Each number is 200 + 40 x the weight over the matrix's rms, rounded and kept within 0 to 999. Layers, rows and columns count from 0.

# layer 8 MLP up, 1280x160, rms 0.241, rows 340-383, columns 0-79
167,211,232,228,223,191,181,200,153,182,264,198,227,243,270,212,209,256,222,244,208,140,144,233,206,126,121,291,151,182,169,182,208,139,133,231,202,200,162,173,144,214,174,82,136,253,198,240,233,200,161,221,172,166,215,192,268,162,168,208,191,199,169,244,243,251,252,242,160,189,195,214,180,217,189,205,251,268,232,130
247,116,214,128,240,214,222,284,269,236,197,252,251,238,159,66,202,177,201,174,169,186,202,209,147,224,214,236,248,202,117,221,154,303,154,245,197,251,222,220,234,230,203,217,209,185,171,235,143,212,244,199,212,160,197,195,140,207,206,179,176,170,220,211,148,163,179,171,132,201,132,191,226,171,225,263,204,214,156,245
158,189,309,125,199,176,156,246,205,253,189,201,248,232,130,129,223,219,222,194,211,173,205,244,214,176,214,218,273,175,182,124,194,199,153,153,201,287,194,207,240,195,229,136,141,198,206,169,160,185,213,241,180,248,302,237,206,217,250,188,175,248,168,150,270,172,182,180,263,247,239,130,206,157,203,242,214,217,179,212
217,208,246,255,235,214,275,211,182,169,197,213,184,178,203,211,182,182,191,225,273,196,210,269,187,210,214,143,163,171,205,237,206,209,196,185,186,193,136,216,196,194,216,199,249,197,195,174,183,189,199,136,205,216,142,141,154,218,251,157,203,201,95,139,226,272,233,195,229,211,186,178,157,154,174,178,170,168,167,126
157,184,252,153,187,164,233,192,247,246,193,202,222,143,219,158,195,237,197,243,146,217,214,212,252,134,172,300,250,221,180,176,185,189,162,235,153,192,174,158,245,242,181,201,189,242,194,186,178,173,293,234,236,209,169,169,146,201,218,145,181,192,247,180,180,145,150,210,224,191,117,172,206,201,180,243,214,285,168,218
207,223,224,171,191,248,216,115,217,173,238,253,241,192,199,222,227,172,155,159,194,198,156,185,207,173,140,260,195,218,187,156,209,164,154,266,150,212,239,210,173,194,200,197,191,195,212,191,183,205,212,186,175,197,159,191,206,176,235,202,140,179,226,236,178,203,173,168,215,186,207,161,235,263,188,181,152,165,299,183
220,228,160,220,145,211,224,180,232,157,210,248,221,213,219,215,191,167,270,199,167,178,185,74,244,253,126,182,252,211,246,193,160,194,229,238,192,256,198,190,154,196,264,195,252,259,219,151,173,153,217,153,183,172,189,255,224,126,207,172,227,132,178,253,224,142,216,240,138,181,183,174,205,231,219,213,292,159,260,154
233,253,168,200,249,235,139,194,228,203,139,233,194,170,145,225,199,195,209,217,185,270,263,211,175,157,255,216,211,172,180,217,142,274,227,244,216,222,206,235,265,221,172,225,264,212,157,206,223,236,253,197,143,181,156,259,94,196,236,229,207,197,166,179,169,163,186,201,178,199,230,193,214,217,202,168,210,230,214,234
173,140,131,263,241,117,284,224,170,245,202,148,167,173,147,151,220,220,185,180,155,225,110,157,216,247,190,161,189,226,241,198,180,250,220,193,226,193,182,243,233,164,222,232,220,205,198,183,220,272,234,203,221,205,159,179,227,179,267,168,179,132,129,159,178,250,199,176,188,197,107,158,259,182,144,249,182,168,123,144
202,189,174,205,306,175,199,138,187,231,168,227,207,210,217,180,268,197,197,185,196,187,168,176,245,138,222,233,133,195,148,163,96,204,169,229,194,204,122,192,192,213,274,275,161,166,268,209,198,215,153,179,278,158,285,262,163,282,318,228,121,181,190,125,156,207,157,205,180,194,184,252,190,230,252,265,214,204,200,197
161,167,173,170,170,209,105,204,217,160,238,248,249,247,229,93,251,173,269,200,216,204,208,216,225,264,144,193,123,215,250,226,202,216,223,173,180,203,276,187,268,160,267,165,166,207,136,279,132,190,152,188,281,278,164,240,249,254,172,185,163,202,119,161,177,156,186,173,220,132,241,138,262,120,212,219,184,216,287,189
153,337,255,220,155,205,200,165,250,149,312,194,185,188,194,217,194,240,262,182,219,156,131,198,134,243,171,206,290,176,182,146,141,202,230,234,163,172,240,85,168,221,123,222,220,238,155,264,238,204,215,219,212,206,131,309,188,208,193,283,133,314,194,161,141,215,144,181,186,250,225,193,243,241,166,220,263,201,199,195
216,213,236,226,200,112,250,228,228,173,211,193,264,246,239,202,154,221,219,176,233,218,192,185,189,219,279,219,210,213,249,207,207,178,189,217,164,317,240,145,211,195,169,206,182,214,207,163,205,176,254,194,179,196,135,227,187,238,158,245,233,290,135,179,185,203,151,234,190,173,160,252,146,149,179,245,246,200,202,210
146,214,158,186,192,152,185,256,126,155,205,210,155,215,163,232,273,177,229,194,218,206,258,283,270,173,119,249,115,215,220,165,176,146,202,205,185,261,186,152,212,227,245,258,159,256,176,201,288,197,220,127,228,255,176,233,146,180,195,210,221,212,214,98,270,208,169,234,267,220,214,193,234,186,135,225,160,300,173,227
151,269,232,197,175,237,174,143,235,182,211,182,287,123,222,211,153,177,137,177,177,171,182,181,215,200,213,282,203,112,231,125,162,214,234,216,200,168,175,173,180,211,191,175,269,210,148,252,193,152,161,186,152,231,194,169,176,181,206,179,186,155,220,131,212,234,134,190,294,126,125,226,189,231,178,172,177,250,196,175
211,229,249,226,205,207,187,259,164,207,178,183,247,196,215,171,198,289,173,147,174,122,153,233,171,213,167,167,165,146,249,210,169,276,180,177,207,221,122,107,230,271,197,190,176,181,180,164,182,213,178,228,156,239,214,199,198,143,214,222,182,214,293,209,174,133,163,159,229,193,192,220,113,199,202,293,190,182,234,262
175,233,265,229,135,167,231,167,203,230,190,210,242,176,157,195,160,192,160,254,161,173,185,231,196,188,204,121,210,239,140,190,217,184,158,178,184,224,174,219,260,244,216,216,222,235,262,224,220,181,236,290,206,266,139,224,127,127,225,217,147,194,130,214,234,239,230,137,142,216,192,246,155,153,229,178,248,194,207,211
0,237,257,252,235,284,194,243,242,203,275,185,289,274,258,176,167,185,198,164,239,149,143,192,164,221,221,237,262,113,185,115,170,194,123,174,218,199,181,113,165,228,274,232,190,185,127,170,192,173,198,244,211,183,237,223,177,144,141,168,222,183,136,186,195,249,180,179,187,221,150,220,167,163,295,219,245,165,221,252
160,203,179,164,174,296,195,276,194,164,235,217,212,181,195,202,241,208,174,102,204,202,169,193,289,132,188,188,169,195,249,206,182,135,167,225,165,233,164,165,158,165,181,151,226,163,175,199,273,204,171,214,183,219,229,171,181,141,228,180,236,206,223,189,193,287,174,181,208,219,203,201,250,181,219,200,180,221,138,183
169,272,210,175,176,177,221,226,204,181,246,224,191,176,215,222,210,233,232,190,147,168,174,149,319,194,190,190,268,143,194,219,281,205,151,250,180,230,145,190,224,267,198,213,170,194,245,173,226,290,92,248,172,178,177,126,183,185,102,291,263,233,167,194,267,229,209,190,198,158,254,189,205,232,196,246,220,195,206,233
192,166,262,228,185,146,209,170,236,172,169,74,176,240,199,47,228,141,183,238,195,268,246,156,160,257,192,204,231,222,163,222,178,232,130,253,219,263,176,201,189,225,228,209,287,194,180,166,209,175,133,211,232,269,214,258,157,246,216,257,179,195,245,185,179,235,200,118,220,192,164,160,206,202,258,189,197,193,218,231
246,231,134,101,251,216,142,164,199,254,98,253,155,177,269,173,216,205,184,176,195,209,213,144,198,207,228,181,203,236,177,170,205,256,117,216,235,215,206,129,130,186,216,215,214,175,176,186,158,141,151,226,207,252,233,198,173,220,218,96,201,142,257,181,197,217,261,123,210,180,211,266,116,154,231,247,223,254,175,196
214,273,139,113,251,296,208,118,240,293,128,80,218,198,196,217,169,133,233,240,245,188,248,184,186,244,163,237,218,182,207,194,231,286,207,245,167,268,171,128,185,267,197,232,159,197,142,187,162,228,224,179,240,176,262,197,219,194,220,229,228,160,139,208,163,150,228,205,171,145,199,205,209,187,173,257,193,214,222,266
146,200,169,176,215,198,220,237,224,164,203,229,245,185,280,194,175,187,219,176,287,220,125,163,216,231,191,174,158,93,211,220,206,225,171,166,194,149,87,216,140,227,216,218,214,184,220,188,107,250,194,153,215,209,117,217,207,219,228,202,183,204,163,196,236,214,222,128,176,275,223,152,152,250,237,230,203,234,189,195
201,288,296,165,234,144,244,228,206,246,233,227,170,168,151,191,174,216,258,176,210,265,190,235,221,233,150,308,196,237,82,215,177,226,204,173,247,133,135,210,138,206,206,194,192,199,164,150,207,239,213,196,175,177,194,276,205,186,292,283,163,189,244,183,202,216,168,264,220,207,190,144,195,169,215,252,213,189,236,246
211,227,261,190,249,184,176,146,187,125,239,197,194,272,146,208,164,202,193,188,171,140,209,265,229,263,201,178,199,170,242,174,223,145,223,138,211,173,207,273,270,205,242,181,244,213,228,225,202,155,263,198,193,169,177,199,150,243,222,196,200,121,235,202,201,186,231,217,241,160,227,182,180,225,258,166,189,172,157,204
97,191,207,218,234,170,287,166,183,225,229,123,190,203,141,187,212,252,221,221,212,155,178,207,180,250,157,183,183,205,203,207,232,162,231,258,247,186,241,215,258,251,256,241,214,152,141,241,137,149,183,205,153,241,242,219,231,190,194,163,214,154,150,137,238,222,153,191,106,226,163,158,179,219,266,179,243,156,178,240
170,203,231,193,236,206,146,119,227,180,257,202,266,220,206,193,184,197,210,155,231,180,149,161,172,180,258,210,202,174,122,246,151,216,257,233,191,152,206,213,186,194,233,180,171,230,170,193,266,221,212,142,158,174,208,209,179,197,231,239,234,205,149,171,173,189,150,219,264,233,182,213,266,137,275,237,243,177,177,199
244,213,193,176,212,170,202,192,247,142,175,162,277,171,178,256,217,219,279,208,240,248,194,239,163,209,154,154,181,248,211,151,227,259,189,239,236,197,150,192,223,229,116,228,211,188,185,183,208,210,208,248,145,158,219,235,180,269,191,185,135,235,203,169,214,239,207,240,192,180,224,155,256,190,141,194,228,205,204,193
222,286,198,111,158,227,256,198,232,179,264,162,196,189,168,172,180,195,174,204,243,231,262,187,218,167,267,145,225,181,152,186,241,221,194,207,199,227,204,217,124,132,188,210,202,231,265,204,206,270,235,197,173,234,201,227,211,191,146,272,173,195,215,146,277,200,189,216,176,192,259,141,236,245,226,230,169,210,143,255
150,213,166,209,209,172,176,188,209,227,180,190,271,189,213,203,168,230,229,172,187,183,152,157,229,238,236,101,207,214,208,254,153,246,176,227,203,239,197,188,202,228,227,241,164,254,201,102,237,198,221,249,189,243,195,167,163,175,247,208,194,131,184,234,279,169,230,231,222,203,186,191,104,241,154,229,229,209,244,191
230,264,209,142,181,136,124,243,194,211,184,137,245,233,248,158,101,158,243,216,255,140,285,151,220,150,205,154,258,163,200,222,242,146,152,230,151,237,162,236,180,208,210,196,165,167,207,198,120,226,238,188,184,206,174,201,223,164,294,145,181,182,181,270,183,179,154,156,331,205,277,224,232,217,248,209,126,212,274,242
182,184,167,225,250,187,229,178,192,210,197,134,194,213,254,198,197,198,207,166,152,138,191,233,125,112,149,130,107,171,185,189,212,174,213,184,196,196,258,155,99,206,244,230,258,146,214,192,204,214,202,227,142,163,181,145,129,114,217,178,152,282,221,177,150,189,156,265,226,241,247,150,217,205,259,209,178,224,160,174
97,203,161,253,201,166,267,191,262,153,231,194,169,207,224,146,261,158,160,170,172,188,251,214,192,181,229,237,155,162,227,193,254,195,183,178,227,167,177,207,188,206,248,171,203,185,224,169,187,162,210,231,203,163,193,234,244,223,231,96,145,146,226,279,283,118,136,204,174,204,276,168,237,181,228,148,241,214,207,178
250,184,157,177,184,225,234,182,204,203,260,153,148,182,204,166,224,197,242,185,215,192,201,196,240,179,168,222,186,149,143,260,257,235,96,247,191,219,192,238,171,310,187,191,161,186,202,184,300,165,155,170,206,217,186,198,228,187,216,253,180,165,192,152,215,228,124,235,180,171,200,155,245,196,233,229,208,194,165,177
247,188,180,240,218,195,206,158,183,147,220,213,234,203,252,168,199,191,207,254,199,201,204,203,272,197,198,208,253,240,166,128,159,157,165,259,182,232,179,201,169,154,182,179,181,195,254,189,193,179,141,255,215,197,183,237,207,214,189,257,179,225,231,178,243,185,171,228,154,262,186,189,173,254,202,226,236,183,193,217
189,279,195,126,242,236,201,245,220,175,138,121,154,175,208,294,238,163,128,188,186,225,133,292,102,272,167,228,241,131,194,170,258,226,177,175,143,241,209,209,136,206,203,162,129,208,195,191,171,173,191,247,193,261,186,128,241,190,238,131,238,145,154,267,237,241,247,164,172,291,185,172,135,112,178,217,225,183,140,220
228,223,181,185,207,212,184,192,162,147,214,191,257,170,207,237,140,143,231,211,174,238,206,276,271,196,181,199,168,190,195,193,172,198,184,248,216,228,210,235,157,157,196,257,209,241,181,279,144,203,152,229,195,175,134,196,258,184,172,238,141,211,204,264,217,193,211,202,242,229,218,184,180,206,201,302,227,130,232,237
209,196,262,193,181,240,175,217,106,217,147,181,156,178,148,225,215,184,251,236,202,207,187,279,214,255,208,223,171,209,207,179,209,147,206,211,201,257,231,173,192,246,186,231,189,120,212,157,145,212,223,154,154,203,251,178,173,209,208,238,110,220,197,220,224,227,183,244,174,225,167,228,213,200,161,190,214,305,186,161
210,217,293,245,210,212,184,147,209,201,314,149,209,205,173,128,211,148,272,153,213,184,167,177,220,268,262,187,203,177,160,179,183,173,246,226,236,216,173,160,196,244,215,313,181,133,185,179,151,114,214,163,236,149,171,194,195,112,261,148,133,181,340,183,224,235,164,235,103,144,144,253,213,155,213,206,184,209,188,202
91,203,214,211,174,253,184,278,205,208,202,260,178,199,224,177,202,223,215,207,173,219,231,236,137,237,227,281,159,174,138,169,225,218,223,168,238,166,158,250,167,234,231,191,158,183,184,169,205,239,191,204,162,216,188,206,242,198,187,128,176,189,171,205,217,235,126,247,261,316,178,166,210,147,200,140,256,251,228,193
158,209,177,200,209,163,213,183,232,160,180,183,165,248,176,199,201,209,211,183,173,175,229,204,107,234,138,181,202,177,239,165,222,183,123,294,243,219,169,258,157,222,257,203,149,153,204,235,199,221,273,235,212,231,140,218,212,191,186,211,211,230,114,161,206,158,196,217,157,199,184,250,274,208,184,234,205,170,230,149
245,227,170,199,245,169,92,206,218,182,186,146,190,133,156,223,133,170,236,178,250,219,184,160,163,204,209,172,213,180,147,214,181,273,223,247,204,174,220,182,187,252,246,155,182,213,144,160,185,194,130,203,206,155,181,242,105,208,178,203,253,242,242,194,168,138,213,171,168,192,257,141,167,226,216,220,185,153,203,270
247,219,262,239,221,222,272,167,286,166,244,111,252,191,199,174,206,166,202,278,213,171,156,214,164,234,210,214,185,238,184,175,180,236,179,223,152,227,189,246,217,225,163,186,227,162,197,138,159,193,199,201,190,274,175,159,137,193,189,183,244,209,255,115,226,174,235,144,195,190,192,226,167,193,163,169,214,205,197,184
# layer 8 MLP down (transposed), 1280x160, rms 0.247, rows 340-383, columns 0-79
188,157,201,231,281,233,237,154,248,223,228,232,248,208,178,236,193,228,230,176,233,144,205,144,162,186,198,197,171,244,191,144,196,200,122,163,222,150,212,196,244,175,171,173,181,178,106,226,149,145,184,209,275,129,193,170,252,146,143,139,203,157,192,219,205,232,209,230,159,214,190,201,162,230,142,207,286,196,230,213
181,170,190,108,216,181,221,270,171,212,257,178,179,227,181,94,170,176,238,196,175,173,237,209,191,186,186,130,207,226,249,165,146,151,183,251,202,235,260,268,255,258,254,169,203,200,170,157,176,138,248,272,199,186,218,189,231,132,135,210,150,227,218,264,191,130,248,207,194,221,185,197,170,216,173,189,254,198,192,216
248,193,239,168,133,143,138,198,205,240,209,248,192,207,184,235,213,159,128,138,145,171,181,146,216,251,218,110,252,231,161,182,186,236,189,207,149,213,203,209,167,247,165,232,191,183,227,205,153,183,228,204,210,175,179,144,207,253,239,188,267,182,163,159,169,227,221,185,167,180,218,211,171,185,137,188,213,281,206,230
274,206,167,177,204,190,200,289,178,230,172,184,123,218,129,129,216,232,163,212,136,236,227,209,183,183,165,105,154,188,129,213,165,182,242,177,197,202,213,154,174,237,246,263,187,144,265,142,239,282,173,201,244,161,117,128,226,198,208,188,170,184,210,90,236,250,196,217,230,126,164,188,221,218,256,161,209,231,147,200
152,277,234,171,205,249,256,211,124,280,245,200,138,216,224,233,259,260,127,237,183,205,265,212,156,159,221,211,179,173,156,141,241,220,139,141,203,192,189,222,145,221,228,175,222,199,173,142,157,224,226,281,167,260,185,222,178,146,172,140,210,199,234,202,204,168,189,245,189,275,270,214,190,265,211,172,166,261,205,163
180,211,214,223,207,153,184,167,204,201,215,187,212,211,167,155,185,207,230,152,262,221,209,174,147,157,197,175,179,195,169,173,226,144,205,205,292,233,170,196,209,262,272,199,197,155,215,267,191,199,163,198,196,179,189,234,159,266,161,303,231,227,196,171,149,203,195,156,208,193,192,181,210,221,199,103,157,141,237,218
243,177,172,169,226,162,204,237,208,168,159,235,230,144,181,243,250,248,234,221,176,191,237,199,203,214,82,187,245,195,168,227,236,239,105,204,157,193,172,222,229,224,124,219,151,245,156,211,158,187,148,197,156,208,199,159,258,247,238,161,261,187,240,204,232,217,155,173,189,158,208,188,235,225,183,216,286,229,189,182
204,262,219,185,213,182,166,233,215,196,199,230,207,217,287,165,161,177,211,195,240,209,218,223,202,241,99,223,173,191,227,194,183,257,154,238,203,192,197,119,125,180,91,210,205,231,203,214,202,231,213,176,262,207,243,132,220,205,173,240,246,236,296,255,180,247,227,247,288,213,168,144,138,259,258,224,220,217,201,237
100,174,192,232,210,257,209,231,233,206,203,246,186,224,216,230,154,196,258,248,241,221,246,216,168,177,124,145,206,206,225,199,230,269,184,171,178,277,273,221,168,179,157,129,114,264,240,221,178,138,197,242,216,178,109,215,188,221,125,169,204,189,247,231,166,246,112,228,166,349,210,254,201,215,221,136,224,140,244,225
168,171,181,276,209,228,182,199,110,159,188,218,203,169,198,181,246,152,180,232,266,255,216,244,202,66,173,164,236,189,263,217,171,183,182,208,161,155,180,127,206,210,228,184,234,204,190,173,228,145,180,181,172,175,196,202,142,244,169,140,206,139,192,194,113,255,201,192,256,219,217,215,180,168,248,187,113,153,185,203
164,178,210,232,303,274,220,230,167,170,198,167,233,189,206,177,257,223,121,142,216,234,158,177,125,294,227,225,248,239,190,249,225,201,106,284,229,218,185,230,223,244,233,143,201,192,85,186,189,158,219,169,223,240,185,225,247,222,177,144,217,185,192,202,265,99,210,185,178,148,196,188,219,221,147,193,198,173,171,252
224,225,210,206,112,201,211,155,216,192,227,134,182,193,169,193,260,226,201,209,151,128,190,179,171,248,214,183,161,231,216,148,172,156,320,160,127,141,181,150,213,170,158,151,225,230,289,254,201,190,284,231,167,201,199,238,191,236,193,245,185,184,188,156,52,223,214,185,289,138,217,250,169,235,238,95,315,248,210,197
204,207,202,230,201,205,238,217,137,197,241,173,149,217,223,237,303,200,164,112,222,121,142,206,88,189,207,201,188,238,206,164,266,127,200,212,182,206,214,187,120,162,248,225,272,202,200,161,147,152,224,181,284,252,173,153,177,213,175,160,209,136,249,203,201,202,153,226,173,186,214,188,199,165,152,171,242,225,123,171
239,167,136,193,140,173,185,190,162,204,206,198,133,239,188,187,212,163,223,215,209,187,179,173,242,235,181,266,233,197,247,117,228,197,177,185,124,245,196,215,150,176,225,200,177,151,246,175,234,206,175,197,260,234,175,188,206,228,165,146,275,185,188,215,230,198,160,194,284,182,258,258,211,248,212,173,241,321,193,220
145,196,185,181,197,228,196,192,198,132,180,240,242,185,144,190,136,203,195,221,138,212,241,201,148,312,186,190,292,183,171,156,209,261,137,239,212,255,150,263,206,142,197,188,239,229,214,259,231,285,141,207,238,195,230,193,205,176,244,141,240,167,159,264,191,177,201,219,190,220,239,197,280,255,181,197,237,184,177,225
180,194,240,294,210,158,125,157,190,157,217,273,217,214,217,193,207,240,115,220,212,175,180,176,228,246,165,243,223,179,159,165,202,155,230,97,264,148,155,169,198,223,260,107,183,140,176,237,235,258,205,149,87,163,248,289,186,161,186,184,238,240,251,189,271,179,207,155,236,220,163,254,195,152,198,142,169,217,176,233
211,127,258,238,189,94,198,226,171,246,315,177,165,229,215,175,256,188,222,208,133,216,192,272,194,210,160,179,243,177,195,167,214,178,193,198,214,201,206,176,217,217,197,169,228,209,231,171,165,129,210,208,275,171,155,158,244,189,179,164,141,195,203,141,213,204,246,191,149,257,244,173,205,237,253,110,237,214,246,184
152,153,203,247,212,134,219,240,250,166,248,278,189,222,219,155,215,259,242,111,195,176,138,239,148,252,158,185,267,211,220,199,215,276,196,200,234,180,193,289,184,202,192,172,175,118,257,204,190,175,197,178,208,136,250,278,168,296,221,232,125,262,174,207,136,224,177,229,150,235,113,214,100,221,183,158,217,150,182,235
214,193,283,163,221,210,288,116,199,287,218,210,169,292,218,206,198,127,204,106,242,187,158,275,167,177,239,222,170,258,239,181,176,214,236,196,216,173,212,143,289,213,232,238,168,266,273,256,193,156,203,192,246,246,141,182,235,171,252,222,233,247,193,230,236,218,137,201,277,206,260,157,203,185,211,228,156,221,233,190
194,212,200,226,259,124,315,224,252,183,188,166,110,212,217,176,244,164,239,202,173,166,184,188,180,204,183,238,203,254,185,128,153,154,251,207,253,148,151,194,158,146,146,180,229,204,207,187,169,133,198,176,164,214,235,135,200,264,210,222,141,188,145,161,180,209,222,194,236,218,211,255,146,239,259,170,132,207,200,151
173,129,219,205,201,201,183,160,215,190,137,148,187,131,243,131,308,231,192,230,137,212,133,229,203,220,180,255,248,153,147,199,167,246,156,199,189,268,266,166,229,227,196,204,140,150,223,170,191,175,154,222,224,123,278,208,219,175,227,182,218,180,227,219,125,238,252,231,245,117,190,194,176,198,238,226,158,184,203,250
191,251,210,201,248,262,195,155,248,213,144,169,106,150,188,272,241,255,217,194,136,171,236,298,158,204,313,251,171,179,181,187,163,225,176,213,173,220,205,191,232,196,305,247,246,267,158,182,251,230,253,211,252,262,172,148,249,212,149,121,268,192,237,146,207,199,163,241,183,215,201,184,160,213,194,176,266,127,199,242
210,205,207,249,220,201,219,206,235,174,190,166,271,191,220,206,217,212,228,243,213,70,190,221,161,192,139,172,221,271,135,173,151,188,197,169,199,230,213,202,191,172,148,168,159,186,198,228,240,153,227,210,228,227,206,180,192,230,178,180,299,76,183,239,164,231,240,170,145,169,266,196,284,199,206,127,189,163,179,269
185,195,240,214,200,225,187,164,173,171,204,169,217,229,189,230,233,188,207,154,207,314,220,234,112,178,190,228,161,255,243,245,179,215,243,184,204,236,303,130,258,258,129,183,207,114,192,176,189,242,203,195,210,236,230,198,150,243,228,228,189,276,253,148,223,185,291,195,256,188,226,255,197,217,240,204,217,156,180,198
232,184,239,203,267,175,281,229,209,181,181,166,175,211,150,125,219,153,230,161,169,144,193,236,213,225,288,257,190,179,205,214,241,237,195,171,236,227,148,167,222,231,190,218,203,169,219,204,257,171,178,246,271,110,279,117,203,201,180,164,286,291,231,198,186,138,201,169,190,227,212,197,255,145,215,189,255,134,243,183
279,192,204,200,240,213,154,257,241,273,175,162,236,117,179,124,231,245,183,130,243,148,181,208,235,197,134,185,136,242,135,148,178,198,197,246,301,155,221,216,146,213,309,210,243,223,188,214,203,237,203,261,199,173,212,213,195,199,309,196,250,162,228,225,222,172,236,226,212,201,195,248,159,236,219,124,90,222,197,192
109,243,252,276,216,196,209,246,246,232,233,205,185,176,202,204,176,196,213,181,281,206,162,177,196,294,91,189,163,144,230,249,190,182,204,178,324,261,190,95,257,230,234,190,202,203,128,162,252,174,216,258,212,303,219,179,212,270,227,235,195,214,317,200,185,207,174,222,81,225,176,226,271,176,118,177,193,136,177,206
202,226,255,264,175,183,173,251,194,207,230,248,161,181,180,236,220,210,210,169,193,192,209,193,224,187,236,230,231,267,150,254,269,197,197,178,145,230,226,266,180,199,247,193,201,230,216,212,140,263,210,167,139,170,192,178,198,251,151,230,223,184,134,152,160,190,139,204,184,234,191,200,199,179,192,221,150,242,240,186
241,166,188,235,177,232,174,166,185,163,154,193,229,243,171,188,243,199,216,186,223,258,265,215,211,101,217,241,149,187,235,114,155,190,223,285,175,176,201,200,213,203,91,170,152,171,139,160,189,222,235,259,242,154,131,214,242,188,166,191,245,162,197,209,156,232,181,165,180,250,207,180,206,250,191,116,209,163,178,166
230,194,140,161,192,253,211,157,227,230,177,194,202,186,190,261,233,206,227,281,155,214,167,223,268,181,219,247,175,198,207,191,147,210,216,205,192,181,220,231,213,243,130,180,190,178,226,168,202,209,168,196,175,156,241,205,177,273,143,207,241,159,154,159,267,196,161,250,243,174,159,246,237,178,240,254,126,184,231,115
199,187,203,224,182,236,233,135,233,140,142,202,188,213,184,201,243,207,158,201,185,253,223,234,259,94,188,175,235,224,171,152,160,196,281,213,164,173,192,155,222,206,191,209,220,185,174,196,201,168,233,148,269,213,182,175,274,207,182,204,204,160,197,212,205,168,271,245,263,179,198,205,158,226,204,254,199,227,164,188
280,233,158,191,143,112,162,233,97,170,121,199,98,172,217,185,252,182,189,187,296,231,216,179,194,190,208,188,122,256,314,226,154,176,203,230,183,142,205,187,154,221,327,178,194,178,199,186,127,126,244,221,218,189,235,106,173,192,242,164,142,261,161,242,187,270,172,89,223,177,217,232,142,245,174,237,161,209,195,174
216,101,280,190,87,111,203,198,235,214,240,196,164,237,246,168,267,221,179,204,153,190,205,222,189,244,221,262,175,203,228,134,223,187,255,165,216,224,214,179,225,247,260,168,256,195,213,197,223,206,59,200,282,146,173,211,139,205,227,146,229,285,192,186,171,216,211,211,269,127,220,228,152,199,199,179,173,261,165,198
233,268,199,190,181,124,168,182,159,224,237,179,217,247,95,170,211,172,183,163,212,194,228,222,229,202,183,168,144,232,250,268,170,161,214,206,233,127,131,191,242,140,145,168,230,272,169,161,222,270,217,173,196,198,160,242,163,144,217,153,155,220,164,227,170,182,190,184,223,150,217,182,151,212,236,115,212,130,200,260
195,142,212,205,147,154,129,192,185,182,241,185,183,180,213,150,165,222,246,188,222,243,240,229,146,216,168,194,197,203,185,248,141,168,255,222,170,229,141,195,232,166,212,150,198,190,194,199,178,198,210,185,176,206,233,215,227,163,149,150,115,190,199,241,230,220,198,209,208,114,267,260,164,167,207,197,131,180,237,234
152,273,174,216,185,147,190,224,201,250,200,197,154,154,165,233,189,189,210,209,162,272,207,210,121,223,195,246,114,164,233,250,242,242,226,196,223,180,115,227,247,205,229,253,178,165,165,238,193,185,298,175,123,180,226,230,112,142,248,196,171,209,187,172,200,185,137,174,224,182,188,185,198,161,184,219,143,221,249,181
232,168,219,244,225,214,246,216,249,263,222,126,157,160,93,164,173,250,209,221,225,117,167,158,243,193,210,206,137,263,158,259,126,217,156,201,208,137,196,185,195,187,145,206,239,232,178,204,185,209,209,228,236,186,196,241,183,197,206,205,252,251,220,245,152,218,271,211,201,184,87,219,206,216,240,246,199,259,174,172
199,88,197,210,180,213,228,228,181,243,226,188,210,218,225,120,88,154,192,208,270,180,197,190,220,254,163,162,146,213,206,209,170,177,186,215,240,204,215,212,187,218,183,219,218,177,212,208,197,219,81,205,198,219,251,220,174,221,264,186,164,176,183,228,183,194,262,262,215,139,133,250,178,219,229,219,212,207,137,271
230,187,212,151,123,174,218,305,215,148,168,267,155,222,162,184,245,219,220,229,207,159,266,219,174,132,207,137,196,239,117,238,171,179,227,213,203,252,198,179,204,180,198,223,182,219,188,181,209,222,146,219,184,172,213,147,218,202,131,193,184,199,131,217,221,250,255,178,181,231,250,193,245,166,212,180,136,213,155,152
164,137,217,170,310,233,230,186,239,328,193,191,198,183,238,236,155,192,166,242,168,145,232,173,106,122,182,238,215,272,213,249,190,211,201,178,197,196,213,203,159,261,208,171,208,229,114,230,212,197,187,224,144,242,164,207,186,274,218,147,141,256,189,263,266,192,195,288,111,182,182,187,284,168,221,184,247,211,225,155
193,82,211,181,195,185,140,249,228,238,176,178,260,172,241,141,153,187,219,221,159,160,198,298,199,166,186,222,191,212,175,169,181,198,204,176,264,177,235,211,255,313,229,137,245,244,275,113,220,191,204,155,204,181,208,166,255,140,186,200,233,194,206,194,173,178,216,195,206,182,201,147,151,177,177,189,272,239,213,243
212,207,166,236,241,221,130,275,209,173,295,223,139,184,177,237,211,192,172,333,218,161,277,233,202,227,201,151,214,186,194,200,173,69,196,180,178,181,222,197,220,215,128,235,225,203,155,229,210,235,183,141,199,186,262,228,226,216,247,145,252,232,219,148,205,161,189,245,229,201,236,128,178,201,233,184,156,235,171,161
119,223,227,137,245,119,251,166,228,178,223,172,182,240,197,211,219,197,143,160,151,183,216,148,216,268,185,261,275,166,205,175,183,143,234,223,144,175,220,206,181,221,193,182,186,238,175,192,207,207,236,190,235,131,242,197,214,223,234,264,169,226,173,168,153,174,147,289,165,194,212,186,210,184,180,195,147,237,204,186
193,248,207,253,176,168,185,184,140,207,216,168,200,151,193,209,184,192,127,266,187,204,235,223,229,101,201,162,195,105,144,174,161,198,239,165,209,252,242,187,230,200,179,236,181,260,210,164,226,294,167,216,291,195,185,208,146,205,267,240,103,199,211,240,202,118,236,189,226,154,172,176,183,232,212,291,141,212,197,204